Part of a small language model's weights.
Size: 11 layers, 2 heads of 64, MLP 384 SwiGLU, vocabulary 1034, 3.3M parameters.
Architecture: RMSNorm before each block, no biases in attention or MLP, untied embeddings.
Training: 238M tokens, 5265 steps.
Each number is 50 + 12 x the weight over its row's rms, rounded and kept within 0 to 99. Layers, rows and columns count from 0. The size before them is the row's rms in percent of the matrix's.

# layer 5 attention key, 128x160, rms 0.137, rows 0-43, columns 0-159
081:25 37 38 43 29 56 51 48 53 45 41 43 44 48 51 65 51 49 44 46 42 35 54 70 66 67 70 45 38 51 47 50 46 68 54 34 53 47 46 40 56 33 55 40 39 54 41 46 74 60 39 51 50 60 53 60 56 54 54 51 51 29 56 78 39 61 24 17 57 50 33 52 54 38 68 30 46 33 47 54 51 42 44 58 60 53 39 41 59 46 60 29 59 61 52 45 32 62 50 45 35 59 42 29 28 40 37 46 58 47 52 67 44 48 48 62 56 44 50 42 36 56 48 57 53 61 32 60 46 74 66 28 60 36 34 63 44 47 43 60 81 22 47 47 83 77 54 68 50 58 42 70 45 50 40 56 52 56 43 55
066:70 48 57 65 60 54 43 47 47 52 40 44 37 59 24 42 32 54 51 51 33 51 44 81 62 47 86 44 61 69 47 38 47 54 51 47 47 34 37 47 44 42 46 49 41 43 50 69 69 69 34 63 52 69 56 33 50 71 48 67 56 61 65 41 41 38 59 34 51 45 41 65 50 57 60 52 41 44 67 58 57 55 46 37 49 49 36 45 49 63 49 44 43 43 92 59 46 65 48 45 36 44 54 49 32 44 45 51 34 51 43 45 50 74 53 43 34 52 53 68 52 73 41 50 35 49 28 48 35 71 33 46 50 63 59 54 67 60 29 47 46 43 74 47 38 73 41 38 29 56 61 41 54 60 31 52 34 37 57 46
080:44 39 54 33 49 35 48 55 51 58 34 43 62 78 58 40 39 44 41 44 47 75 49 56 73 48 62 66 53 42 40 55 47 49 42 26 45 38 56 44 51 41 56 54 39 49 34 64 57 50 23 59 56 50 56 64 79 27 53 60 52 54 50 40 42 32 59 70 41 47 89 43 44 49 55 36 49 60 52 65 53 63 61 41 45 71 30 30 43 47 60 52 55 62 45 64 71 41 48 56 48 42 42 49 47 51 49 42 42 64 63 30 55 49 62 42 68 39 47 57 83 56 55 55 48 49 40 70 57 41 41 27 37 57 59 45 59 48 48 54 74 55 59 45 42 69 50 42 44 74 39 30 51 46 62 21 41 28 59 46
083:68 48 57 45 74 40 37 42 65 42 34 55 37 60 53 47 54 33 55 56 59 55 40 47 58 53 54 51 34 36 37 49 64 61 48 37 50 29 61 41 46 39 30 53 33 60 38 48 41 58 42 42 52 53 63 48 63 53 47 46 50 42 24 45 59 46 42 62 51 48 55 63 36 51 47 48 43 48 46 60 40 66 69 48 44 50 50 39 48 35 62 59 32 43 54 62 52 68 48 70 70 48 19 62 15 46 58 45 55 34 35 46 72 18 52 55 54 52 62 15 71 55 47 51 46 44 51 50 61 34 44 32 51 75 46 60 49 44 58 38 61 61 23 67 38 60 56 65 64 39 23 53 49 38 46 34 39 38 36 65
075:63 53 55 43 60 42 32 76 69 44 64 50 54 52 52 46 48 36 42 58 40 26 48 49 35 50 49 37 45 62 55 36 58 66 52 52 40 53 59 46 39 38 38 42 41 42 47 42 65 31 47 51 32 57 68 62 44 49 74 49 79 51 23 68 44 72 41 42 27 65 58 51 57 31 36 48 43 54 37 66 70 42 58 58 41 35 30 25 36 39 65 55 38 30 52 65 71 48 51 60 51 51 62 31 39 34 34 57 66 36 53 53 68 38 49 53 66 56 38 39 56 71 32 58 43 33 57 49 47 31 50 62 53 49 40 46 59 55 55 43 34 53 36 43 46 57 50 60 58 36 20 45 53 27 52 42 64 48 47 33
064:45 57 57 86 51 66 36 41 32 61 48 64 40 47 44 31 49 64 47 53 31 56 66 76 46 35 67 66 44 50 56 51 54 47 45 37 66 64 57 45 50 70 62 57 45 27 44 56 57 68 37 39 64 58 29 42 43 53 54 49 62 62 69 48 57 50 48 49 49 43 42 58 49 59 46 49 48 52 64 74 43 57 40 77 49 66 48 40 58 30 54 39 49 60 75 38 34 65 67 44 33 58 55 50 56 43 58 56 21 64 50 46 70 64 61 63 65 47 65 53 37 64 45 70 61 45 37 44 51 54 67 49 70 84 40 57 59 64 39 53 66 46 59 55 60 43 58 45 33 43 68 40 57 42 31 55 50 63 52 34
075:43 61 49 44 66 37 38 59 54 51 61 40 50 44 34 65 42 42 56 45 36 46 67 50 50 42 65 21 60 45 57 40 46 42 45 50 56 68 42 49 49 31 52 46 35 55 38 35 61 48 50 48 42 42 81 80 60 28 63 62 44 53 58 70 51 52 57 41 56 49 40 39 62 43 52 70 37 43 55 44 60 42 53 58 56 43 69 69 33 54 64 49 68 37 50 41 33 33 56 70 53 62 80 49 54 35 60 61 70 59 51 76 44 78 44 33 36 44 40 58 27 43 48 39 35 53 54 56 30 53 38 79 44 35 50 52 39 50 37 49 57 38 31 28 40 50 59 42 57 52 48 47 55 23 45 57 59 40 70 52
085:43 48 76 49 62 48 41 45 44 42 31 49 44 43 56 48 43 34 55 67 64 36 46 63 51 32 55 57 77 44 71 63 42 69 39 50 37 57 66 51 31 54 58 33 53 50 54 76 55 45 33 33 39 66 53 50 55 46 70 45 61 62 59 59 33 39 53 49 40 33 56 54 59 45 58 47 45 46 43 87 59 56 50 57 45 45 54 40 57 58 75 37 43 56 52 62 30 48 38 61 50 49 41 36 36 29 46 24 46 52 52 31 66 43 79 46 63 60 58 50 54 65 66 71 60 47 23 57 41 50 37 67 57 71 38 51 54 33 47 48 27 49 35 61 45 48 42 44 37 45 28 50 46 45 46 31 51 52 45 72
082:50 54 78 43 31 51 28 54 50 36 65 34 38 55 53 58 45 47 45 57 50 62 59 45 51 33 29 50 49 52 51 52 33 43 44 64 39 46 39 58 50 57 46 43 63 53 68 49 57 43 52 50 26 39 25 40 45 46 61 55 32 49 60 73 36 39 74 57 67 47 49 37 55 32 41 59 61 36 61 54 65 45 63 67 50 44 48 52 67 39 58 28 40 18 51 74 37 44 17 47 49 46 51 31 56 42 48 58 65 37 47 48 38 49 68 29 33 58 53 52 48 49 53 54 50 73 38 32 33 39 44 53 34 25 55 53 60 48 56 49 28 32 46 42 20 35 54 41 46 37 67 54 35 51 40 45 45 46 66 58
079:61 59 42 48 44 41 48 67 50 76 44 44 60 69 61 36 47 44 55 49 50 54 44 61 49 60 64 41 58 47 61 60 45 53 48 54 53 54 51 63 59 82 37 71 57 48 60 66 43 43 36 58 52 57 45 23 45 38 53 36 71 36 37 53 37 38 66 45 54 70 77 44 54 49 38 57 64 66 42 37 48 50 58 53 37 56 38 42 59 56 59 58 27 44 56 64 66 52 74 25 50 30 31 32 60 55 39 36 16 42 64 22 44 32 76 61 46 57 53 54 61 49 45 51 51 52 44 35 43 35 44 56 36 73 39 60 47 52 51 46 53 59 74 47 48 45 42 35 45 67 49 37 34 65 40 42 50 29 51 35
086:67 68 34 43 66 54 66 60 58 47 45 49 62 44 44 46 55 79 51 37 46 33 27 48 65 54 40 40 77 56 51 54 44 54 36 30 51 32 42 39 43 43 53 65 69 59 35 62 47 45 54 59 59 62 40 41 54 76 38 24 40 43 33 56 55 56 39 39 29 48 49 40 38 61 58 32 53 61 44 38 63 43 44 30 36 59 57 34 49 63 40 53 62 51 52 42 71 43 59 50 38 73 68 42 64 71 52 41 41 47 65 67 51 63 13 41 54 56 56 53 54 55 50 40 34 26 66 58 57 46 36 64 48 48 69 55 60 45 49 38 62 65 47 65 47 26 49 57 52 57 34 58 31 52 39 61 46 62 68 54
081:69 58 52 54 42 42 55 79 49 42 70 56 52 59 71 65 39 51 46 41 60 29 46 44 43 62 64 55 55 52 48 47 39 56 60 56 53 51 54 35 55 36 62 46 37 47 38 41 60 43 49 47 32 44 37 56 53 56 51 35 50 36 72 60 64 44 58 74 67 47 58 47 64 42 18 66 61 53 30 39 42 50 44 61 75 49 56 79 43 47 56 49 40 44 48 58 62 41 53 72 53 39 60 56 55 50 61 79 82 39 34 57 44 49 55 37 44 54 76 41 27 66 37 37 48 42 45 43 46 44 47 56 58 37 45 64 53 46 51 38 55 32 34 42 52 34 49 61 53 53 46 23 62 41 54 54 61 68 88 44
078:41 52 46 61 60 30 50 17 43 55 70 47 36 41 41 49 40 35 30 62 32 66 47 57 42 69 45 61 42 47 40 42 39 59 59 26 49 50 26 53 37 48 52 53 55 67 46 55 42 63 33 45 36 69 54 49 68 16 56 50 46 37 35 54 41 49 34 56 63 40 29 52 21 35 53 47 49 53 37 66 30 62 54 70 62 29 47 49 46 52 34 39 51 56 38 50 22 60 55 54 27 52 49 48 37 55 44 51 81 35 45 32 32 54 51 58 42 59 45 52 52 51 54 54 53 39 60 59 29 68 63 46 55 62 62 53 49 53 55 50 54 74 45 46 53 49 62 59 57 42 59 67 66 56 55 29 62 30 50 64
085:35 55 49 58 40 65 74 50 44 72 39 41 48 36 48 47 49 56 44 65 54 47 70 44 54 40 66 48 57 70 58 48 51 45 75 33 48 48 45 67 62 65 50 59 64 36 69 34 52 21 43 27 58 51 53 29 32 48 26 40 29 74 53 50 35 44 67 52 60 45 35 34 48 68 48 64 52 58 45 50 43 67 41 57 51 49 66 56 57 42 53 44 52 47 44 48 64 27 49 39 60 29 55 44 74 58 43 48 30 51 54 60 42 13 62 55 50 43 43 63 58 52 42 38 39 44 35 43 50 48 39 47 46 61 29 34 47 72 47 45 32 69 75 52 45 36 44 68 57 46 59 44 34 41 47 62 41 38 36 55
086:46 70 47 41 48 44 53 61 47 43 59 58 56 35 40 48 52 49 68 51 42 22 57 30 38 42 56 48 52 48 45 67 49 58 66 53 34 46 49 51 39 33 20 55 46 59 51 44 55 57 69 66 32 72 62 93 42 51 58 47 52 42 66 38 66 54 40 42 65 45 47 48 32 41 31 55 43 76 18 48 58 56 55 60 58 55 49 50 21 38 51 67 50 32 49 36 50 45 51 49 64 49 51 39 63 30 49 72 74 63 42 57 53 51 53 21 52 37 34 52 44 41 37 44 71 46 60 43 61 83 46 49 64 65 48 58 52 51 59 42 63 51 33 64 44 57 61 35 57 46 54 56 61 45 61 46 60 36 53 54
084:75 51 73 43 62 49 58 40 60 48 42 61 63 37 52 57 51 47 52 65 36 49 53 46 58 21 43 46 39 62 27 47 53 38 68 68 41 68 44 45 41 54 34 66 81 46 54 30 41 59 54 71 55 51 48 73 70 25 60 49 47 67 34 71 37 52 38 47 62 56 39 48 32 53 57 59 62 46 73 49 45 34 52 52 45 61 45 45 37 43 43 48 71 42 49 42 45 40 18 68 64 49 66 41 64 58 57 59 49 38 51 35 64 59 62 46 48 30 61 43 41 61 55 59 36 46 52 67 52 53 34 40 33 35 53 53 41 56 57 54 38 71 40 56 26 63 44 45 47 46 32 62 61 47 61 50 53 64 56 78
087:56 49 56 67 47 64 27 24 63 56 22 66 41 46 43 53 46 59 61 47 45 39 48 48 41 45 40 57 46 43 45 59 54 43 54 57 46 54 61 35 42 36 56 36 56 41 56 59 13 34 56 47 55 31 21 59 48 42 61 52 58 59 49 46 52 54 47 54 46 48 45 63 45 54 70 51 35 43 52 59 51 40 54 47 57 54 44 50 52 39 40 58 27 56 57 33 34 71 54 54 50 50 62 64 34 58 47 72 53 50 62 45 56 78 20 68 50 24 61 50 27 63 68 61 55 40 44 42 58 48 52 51 47 60 61 55 65 61 48 64 52 47 45 62 59 40 27 68 57 36 53 44 66 48 38 71 25 84 25 42
092:54 51 55 63 35 51 38 30 43 71 32 60 66 33 52 49 44 48 36 51 41 24 29 58 47 33 67 43 55 66 36 32 43 28 49 50 51 73 57 60 34 58 37 61 50 52 38 73 37 33 54 58 45 36 52 66 51 37 47 36 53 67 48 36 47 67 65 57 53 45 41 48 54 46 44 43 59 56 73 54 55 62 62 47 62 53 44 61 28 53 34 45 47 50 54 44 66 56 52 58 63 32 61 36 63 38 41 38 58 40 36 55 56 58 53 53 17 32 53 64 49 57 70 43 30 26 44 56 56 44 47 71 51 63 82 49 57 65 40 43 55 56 46 53 67 62 47 51 63 55 25 49 43 46 35 67 48 78 62 56
096:47 35 53 67 38 64 65 41 39 71 32 48 56 41 42 43 64 46 38 51 56 65 53 47 53 47 60 54 53 48 55 45 55 38 42 49 41 57 58 31 26 47 46 39 37 32 52 60 46 53 46 69 62 65 67 31 53 46 42 55 55 37 58 42 61 64 45 40 40 55 47 33 50 54 44 33 42 51 67 68 75 68 52 43 40 72 36 62 59 53 38 55 55 57 58 39 51 62 74 43 70 49 38 50 22 47 48 15 19 49 52 43 77 35 24 44 56 39 37 52 40 63 60 64 54 48 45 51 46 31 65 68 57 55 57 46 49 52 48 38 56 52 48 61 81 63 65 49 50 49 42 54 53 30 38 30 54 41 41 22
086:34 42 53 42 61 44 45 70 22 42 69 44 54 50 51 54 47 42 37 53 37 41 76 37 54 51 57 55 57 61 51 38 37 47 45 36 72 41 36 44 51 26 47 42 49 64 47 68 60 44 36 61 38 41 55 53 50 94 63 56 39 53 61 44 70 30 22 52 57 55 56 31 53 64 38 59 57 68 65 63 56 41 69 57 48 50 56 60 38 59 46 51 75 57 42 61 38 40 46 46 56 51 81 45 69 44 40 63 52 58 71 62 46 51 33 31 59 40 40 42 44 39 42 34 64 68 67 45 39 58 55 62 56 47 44 65 52 40 44 58 42 58 42 47 54 50 44 47 46 56 46 67 46 67 34 60 24 40 76 51
091:63 66 69 57 40 69 52 34 62 50 36 47 42 50 50 34 45 66 73 50 48 29 60 36 49 24 66 54 72 56 48 62 54 53 64 48 38 61 59 39 45 44 19 54 53 49 44 45 16 48 45 41 67 33 43 46 58 41 46 48 44 60 51 18 42 46 45 45 61 58 41 30 44 44 45 52 52 30 48 73 61 47 44 54 45 63 57 45 56 45 56 31 39 57 48 35 42 62 31 59 24 55 70 49 62 51 28 52 14 32 53 63 60 66 37 42 47 34 50 58 53 47 43 63 31 42 48 74 28 42 60 41 54 48 55 50 56 39 57 45 56 52 52 49 69 51 46 69 46 46 47 62 59 64 31 55 38 60 47 36
073:54 41 23 44 54 39 29 53 57 62 45 53 56 40 54 48 74 57 48 53 60 55 67 72 56 46 30 57 37 65 39 30 64 47 25 22 67 37 46 53 67 42 56 50 50 48 59 69 40 60 52 63 79 31 46 51 41 55 30 52 39 50 31 35 51 50 34 64 46 39 38 53 26 60 51 46 40 46 62 42 41 54 48 36 38 64 53 42 57 53 39 48 63 63 54 42 60 62 39 44 51 51 49 60 59 59 49 27 26 41 23 32 55 48 39 82 51 66 69 54 51 58 53 42 54 48 44 38 55 60 32 49 60 54 66 57 43 52 45 66 47 59 64 52 65 53 40 54 52 69 48 52 28 23 65 39 50 68 50 33
096:53 33 54 54 45 53 53 43 54 55 41 58 34 45 50 62 49 65 55 57 64 46 46 52 42 38 57 57 54 54 45 32 45 20 51 32 68 79 52 63 34 59 55 56 53 52 33 43 51 45 65 25 61 48 51 52 45 46 62 61 35 47 48 62 51 69 54 59 49 30 50 57 52 53 61 49 41 66 42 62 55 64 45 43 49 65 41 31 71 32 50 36 55 50 60 12 40 76 18 44 40 52 65 41 58 45 70 41 32 65 58 55 68 47 26 57 52 48 53 60 40 62 56 42 49 33 47 50 37 52 55 65 81 77 35 39 34 60 42 47 52 68 31 54 58 43 49 61 50 46 56 65 62 51 50 41 23 54 62 35
094:63 18 54 51 50 63 49 38 31 28 36 43 66 47 52 65 43 52 56 55 52 63 33 48 36 55 47 54 53 26 46 55 36 31 24 55 33 63 44 49 46 46 64 56 41 25 33 49 45 56 74 57 30 34 53 64 46 56 59 47 66 54 56 61 49 74 57 38 58 19 52 55 25 41 55 57 30 40 27 48 44 48 56 45 47 71 61 63 53 40 31 41 35 36 42 37 50 53 48 42 52 55 60 44 60 61 27 73 58 54 47 54 50 58 37 35 46 45 51 43 42 51 56 49 56 46 79 58 44 58 67 64 43 50 56 47 49 58 42 39 49 61 38 45 46 43 58 42 63 28 63 44 66 61 41 47 30 70 57 81
091:53 58 62 35 59 56 57 49 55 41 44 46 59 51 60 48 40 56 68 47 60 52 53 18 51 36 57 53 77 62 53 64 42 30 46 65 61 46 48 56 31 60 74 65 76 30 46 36 34 57 42 48 50 28 52 33 54 37 52 43 29 55 48 67 30 33 42 63 47 58 62 29 53 43 56 58 39 43 62 43 38 33 55 41 58 67 52 62 44 26 44 37 59 23 44 56 60 35 59 60 42 41 59 43 72 44 38 65 31 48 39 39 49 37 51 36 63 30 41 51 44 45 56 49 34 59 49 59 62 28 45 47 44 43 58 48 54 52 70 55 40 47 56 57 25 20 42 41 59 54 39 46 48 62 30 74 35 59 65 48
102:42 56 64 41 53 52 54 55 34 48 71 59 39 39 68 80 33 39 44 41 60 51 52 59 72 39 74 36 65 36 56 35 51 48 65 46 43 62 29 17 52 41 64 61 41 51 65 55 73 52 69 51 51 42 37 50 49 68 40 38 43 53 53 38 43 36 44 50 55 53 52 27 41 59 29 54 58 62 56 41 84 46 44 47 58 40 51 63 42 55 36 67 51 54 47 73 43 59 55 62 49 44 27 56 70 39 40 32 44 59 39 45 27 47 59 30 46 48 59 55 49 38 38 58 29 51 42 45 59 52 35 56 38 47 48 42 68 54 44 49 62 44 35 63 82 48 48 26 48 63 49 63 36 44 39 57 59 56 50 69
097:19 42 42 60 65 36 59 57 56 75 63 43 49 70 37 52 49 68 58 63 55 55 61 35 60 47 59 40 30 34 47 50 46 62 52 45 39 55 44 37 70 53 66 66 37 67 60 37 56 41 40 67 51 57 57 44 43 52 44 46 62 43 46 57 60 33 38 47 49 46 49 66 45 45 47 51 46 64 38 07 42 52 61 47 49 32 75 61 48 49 51 55 55 71 25 55 60 35 69 44 49 63 42 56 63 66 53 50 50 62 56 51 36 50 43 56 77 58 63 32 33 33 40 32 50 57 41 59 48 49 50 58 44 39 45 47 52 54 37 27 52 56 30 42 39 58 48 71 38 45 50 75 65 39 55 44 72 39 46 79
086:40 49 51 59 38 43 48 71 38 62 58 55 43 82 62 25 49 34 30 46 37 42 36 69 49 54 37 77 48 47 57 49 69 50 71 43 59 53 47 32 55 56 48 56 64 59 37 54 66 44 41 21 31 66 46 69 65 74 67 82 54 67 35 46 60 47 62 42 40 39 65 52 55 56 48 70 57 58 56 44 59 67 47 39 54 46 54 52 53 63 53 43 62 46 39 61 49 47 48 56 49 57 27 58 58 66 53 56 54 57 64 74 44 44 59 37 42 27 64 40 74 65 35 75 55 38 37 44 59 59 43 41 59 38 28 44 46 39 48 45 40 47 62 54 59 59 55 42 38 58 68 71 58 60 54 51 61 52 40 63
109:50 43 50 44 61 63 58 60 46 47 53 41 18 54 58 23 49 46 60 52 65 59 59 37 41 44 30 58 67 60 39 61 43 45 49 37 84 55 52 39 53 46 38 69 45 60 30 47 46 44 35 48 64 42 26 34 54 43 62 52 33 26 51 37 47 57 53 56 34 54 69 42 77 24 47 60 48 32 58 57 53 51 52 40 45 42 41 70 50 38 47 24 57 48 47 52 40 59 59 61 63 34 53 63 51 78 61 67 30 40 59 47 75 43 57 66 38 38 33 45 42 59 55 54 61 49 47 63 40 51 40 56 38 50 35 35 45 65 67 51 42 43 40 67 46 69 22 49 27 51 53 38 50 53 43 46 36 36 53 41
098:58 45 54 26 34 43 36 56 30 59 65 43 41 59 43 51 40 49 67 48 43 64 70 41 40 45 57 42 66 39 47 47 51 49 52 63 42 43 45 45 45 39 56 52 60 48 53 44 51 60 44 54 36 62 44 63 40 50 65 30 54 51 51 48 54 52 56 53 34 35 47 35 54 52 40 64 33 35 45 55 70 28 42 63 40 35 57 49 70 25 27 62 48 47 56 64 62 29 49 60 64 55 57 75 63 44 66 57 49 52 51 53 33 55 41 37 50 50 45 62 62 43 45 74 49 64 43 75 47 60 53 30 59 29 39 60 66 57 51 42 72 74 43 59 23 48 34 37 45 80 40 53 50 45 68 58 43 85 36 74
100:41 61 64 46 52 52 59 37 36 49 55 58 31 30 62 34 44 69 68 73 40 45 44 59 51 47 52 44 42 47 53 44 55 71 60 56 59 53 70 46 36 40 35 48 62 37 61 44 54 48 47 48 55 52 39 64 58 56 39 49 44 55 54 52 52 40 39 81 26 78 57 32 71 46 53 50 39 58 47 54 71 53 52 49 26 48 56 52 51 26 68 50 66 61 58 40 44 53 69 58 36 44 59 56 59 42 70 36 70 35 71 52 54 49 59 57 32 39 69 55 37 44 64 51 38 73 34 34 53 47 63 46 60 35 56 67 22 46 38 61 52 29 66 44 51 34 30 42 40 58 69 50 67 43 40 35 55 65 66 47
103:42 62 57 60 40 42 46 43 26 59 68 52 38 38 72 53 66 33 32 54 60 67 45 63 39 42 34 52 53 47 32 45 55 53 42 45 64 60 69 51 62 54 62 61 45 52 45 59 54 39 37 31 44 46 60 30 60 47 29 41 53 44 44 48 34 43 68 45 62 29 53 45 40 60 66 58 50 72 47 73 41 65 42 42 63 59 75 64 46 49 55 45 59 61 65 35 64 33 42 79 61 42 47 61 45 39 64 47 39 60 34 53 48 49 79 69 43 53 59 80 27 55 62 49 49 75 33 46 62 57 57 52 56 51 67 58 32 37 52 52 53 41 39 40 83 49 43 63 65 65 41 46 43 49 46 45 60 43 49 62
110:53 46 58 59 52 41 48 42 49 76 42 55 75 50 20 62 56 54 50 63 49 60 58 34 63 45 60 33 48 41 69 47 59 71 42 43 35 59 44 31 56 58 78 51 31 43 68 59 66 36 59 61 48 77 55 43 40 48 64 53 59 59 42 42 66 48 50 45 42 41 33 70 63 41 48 39 42 51 60 61 72 52 37 73 32 55 58 45 68 51 56 56 48 63 40 62 67 31 59 61 66 68 51 48 37 37 53 78 60 65 45 49 42 44 46 48 64 54 52 47 52 35 50 67 69 73 43 56 55 47 41 53 53 52 51 48 47 39 19 45 68 65 41 62 35 56 42 67 68 47 38 66 65 41 51 58 67 40 36 65
132:35 56 49 45 54 44 36 29 64 47 32 51 43 61 68 39 28 51 48 54 50 42 60 38 36 32 45 75 59 54 42 38 55 49 39 46 47 39 55 51 47 50 28 66 51 76 36 46 31 74 41 48 46 35 39 42 62 49 56 44 41 57 42 46 30 46 42 61 49 41 53 49 51 57 48 46 73 47 40 54 33 43 75 36 45 44 38 63 42 61 41 39 71 34 53 42 61 61 49 51 15 69 39 51 37 21 47 51 23 46 70 58 38 37 48 56 31 32 65 37 51 60 33 48 43 35 41 76 46 56 48 48 58 40 37 43 63 34 70 63 40 35 55 55 61 50 42 64 52 47 50 47 59 60 18 48 51 51 55 63
100:58 51 66 54 31 55 67 66 65 38 39 40 48 58 52 36 46 69 38 62 40 36 42 69 51 59 68 46 63 58 63 59 56 39 36 38 34 46 45 53 39 60 64 57 53 46 38 45 63 57 49 27 29 27 59 50 46 45 39 50 50 62 57 54 42 75 39 25 49 43 62 43 32 57 52 28 44 57 52 46 67 58 55 67 49 79 47 53 57 76 46 57 53 32 57 33 52 43 57 42 35 56 37 52 62 51 44 43 39 57 47 58 65 66 34 45 38 50 19 62 54 47 74 33 25 36 50 52 36 24 67 60 47 71 56 47 60 70 56 58 66 48 39 61 57 63 62 62 51 42 63 70 53 49 43 49 42 54 55 29
103:39 50 48 58 55 41 28 33 38 52 43 48 60 28 54 42 38 42 51 52 37 60 61 34 26 45 32 51 61 61 52 63 31 45 52 53 48 58 72 39 44 56 48 49 39 48 71 58 53 39 33 54 76 39 55 20 58 54 40 44 25 53 46 50 36 32 42 39 74 52 45 29 42 52 73 51 56 46 62 40 36 42 56 48 46 55 57 43 53 32 41 50 56 72 61 58 49 56 36 40 35 44 51 35 46 55 47 48 56 38 70 44 42 56 51 53 24 47 27 42 39 33 41 44 64 33 38 81 68 51 43 53 71 44 56 55 54 62 48 56 56 35 55 56 77 44 27 42 52 49 28 68 39 65 52 56 51 48 35 76
110:59 27 61 36 39 31 31 70 49 50 67 59 68 47 63 52 63 62 48 54 50 64 54 48 54 62 53 37 58 44 51 55 38 54 35 59 37 51 45 62 68 41 56 45 58 59 56 52 46 42 48 59 54 43 69 33 46 26 59 26 68 62 55 56 58 62 27 58 36 35 18 36 51 58 68 43 56 57 20 31 45 44 49 60 59 59 62 45 57 49 43 67 56 27 40 50 59 57 39 18 54 40 53 44 48 40 56 30 37 63 57 33 55 39 42 68 46 65 67 42 33 52 36 33 60 40 65 52 54 66 48 65 56 25 39 59 58 53 42 46 53 50 59 57 47 58 43 45 30 65 73 39 51 59 74 53 35 48 51 33
110:60 58 59 51 35 58 46 64 65 53 60 63 42 52 61 77 30 47 63 26 41 33 32 51 58 45 24 63 50 80 55 56 57 34 39 58 50 53 52 55 49 66 63 70 63 59 23 52 59 59 47 16 50 41 31 40 42 68 41 54 38 47 58 56 36 50 53 58 69 53 63 41 74 59 42 60 60 39 40 53 54 36 62 36 66 55 49 30 61 56 45 60 31 34 60 46 78 52 44 47 38 58 47 51 38 42 63 65 36 51 57 49 64 58 44 39 34 47 79 61 55 48 44 47 41 33 63 32 58 40 31 61 47 52 43 60 49 57 50 71 58 47 49 62 53 25 68 55 54 69 44 54 57 53 69 55 45 42 50 44
115:49 41 38 59 54 52 68 60 50 57 65 54 80 44 72 48 29 49 66 47 35 51 47 78 41 49 80 68 45 35 61 63 65 48 42 43 48 78 46 63 69 64 38 58 51 54 42 45 52 69 55 37 60 55 40 43 58 49 40 61 44 38 55 43 52 50 26 50 54 30 82 42 50 50 67 22 35 61 72 50 53 46 44 38 53 51 38 64 61 61 54 64 44 66 50 58 70 52 68 54 39 47 38 51 54 40 58 48 47 57 27 44 58 44 49 54 44 44 61 55 50 64 41 67 27 31 61 59 61 32 58 57 54 50 53 48 55 32 44 42 34 58 70 62 49 38 52 36 28 63 52 42 45 42 40 75 36 55 33 57
110:51 35 51 61 45 56 47 54 22 55 57 62 83 43 32 42 43 47 66 36 34 60 28 40 49 36 46 52 79 39 65 51 43 72 34 49 54 59 43 61 43 43 65 34 34 33 42 73 44 60 64 23 35 49 49 51 59 45 59 56 30 72 41 46 51 51 66 55 43 49 33 53 63 35 49 58 56 23 41 68 51 60 49 63 58 44 62 70 53 52 61 38 22 45 64 47 57 50 53 59 49 33 52 48 46 51 18 56 45 47 47 58 59 60 47 44 51 38 53 81 35 60 45 58 60 66 41 59 37 51 51 55 57 38 51 52 64 42 73 41 72 45 49 43 51 68 41 35 54 46 52 36 59 54 53 47 48 30 54 30
120:46 48 49 46 65 24 47 37 57 63 47 43 62 35 42 42 39 51 52 47 51 31 56 34 48 59 41 49 34 62 30 52 58 42 59 46 51 50 39 45 25 49 67 62 60 83 45 66 46 53 48 62 66 68 21 55 29 32 39 48 66 44 50 63 43 19 46 51 52 68 53 52 60 61 62 42 52 61 54 49 19 48 43 43 69 40 64 38 47 47 50 46 49 35 31 52 54 48 40 36 44 47 59 65 46 54 62 39 76 63 61 41 55 45 64 47 28 78 55 46 32 23 53 38 68 53 44 42 36 68 32 50 71 55 67 42 36 47 62 37 56 41 47 51 38 55 60 57 57 45 44 67 64 45 52 61 49 35 65 42
110:71 55 30 45 74 51 55 40 56 47 58 54 43 49 43 56 57 69 47 52 49 62 55 54 72 43 20 47 55 56 25 53 46 40 41 40 38 35 66 56 53 29 55 65 53 37 66 43 37 47 75 39 41 52 48 34 48 58 43 61 57 33 58 37 49 37 17 47 47 62 68 50 29 48 46 63 51 54 51 30 46 65 56 49 51 21 68 54 48 55 61 60 44 29 67 35 38 60 67 45 31 68 48 52 47 78 46 40 60 53 56 46 38 53 63 71 55 47 51 60 54 28 56 48 29 41 54 46 53 54 45 47 58 58 36 46 55 51 37 55 92 55 43 66 72 43 51 38 58 61 47 45 44 44 57 40 52 70 37 47
111:57 57 44 57 28 49 37 44 68 29 55 62 54 65 56 80 44 32 46 57 45 42 48 38 48 54 54 57 62 66 37 34 53 45 42 46 66 48 11 52 54 47 43 36 64 39 40 69 28 78 61 38 45 60 50 37 39 72 63 42 50 56 42 60 60 32 61 52 37 63 62 51 30 49 60 55 54 44 51 75 66 66 64 27 49 59 58 59 40 61 55 52 53 41 71 48 42 44 50 61 49 76 54 54 15 51 43 58 46 44 47 25 63 53 37 55 64 46 74 51 50 43 60 41 60 56 59 39 49 32 50 55 48 66 55 51 53 41 37 57 54 59 58 58 53 58 39 47 22 33 54 54 62 60 33 39 53 38 64 49
106:49 59 41 59 54 42 39 45 54 58 46 54 47 36 45 56 41 26 47 52 67 65 60 86 68 54 48 62 51 50 65 71 43 42 66 57 45 67 67 38 51 46 51 63 40 36 15 62 47 31 43 65 52 53 68 50 63 43 67 58 51 44 45 35 53 68 65 53 57 49 43 48 35 37 49 37 58 41 36 34 49 48 26 45 35 56 44 56 65 47 43 34 46 62 42 65 39 49 49 34 39 54 50 40 44 34 60 62 40 33 50 70 56 43 59 53 71 56 76 61 44 41 58 33 56 59 61 51 50 49 59 42 49 50 82 62 66 17 43 60 56 23 72 59 43 46 57 77 55 43 49 47 59 47 41 52 65 33 42 45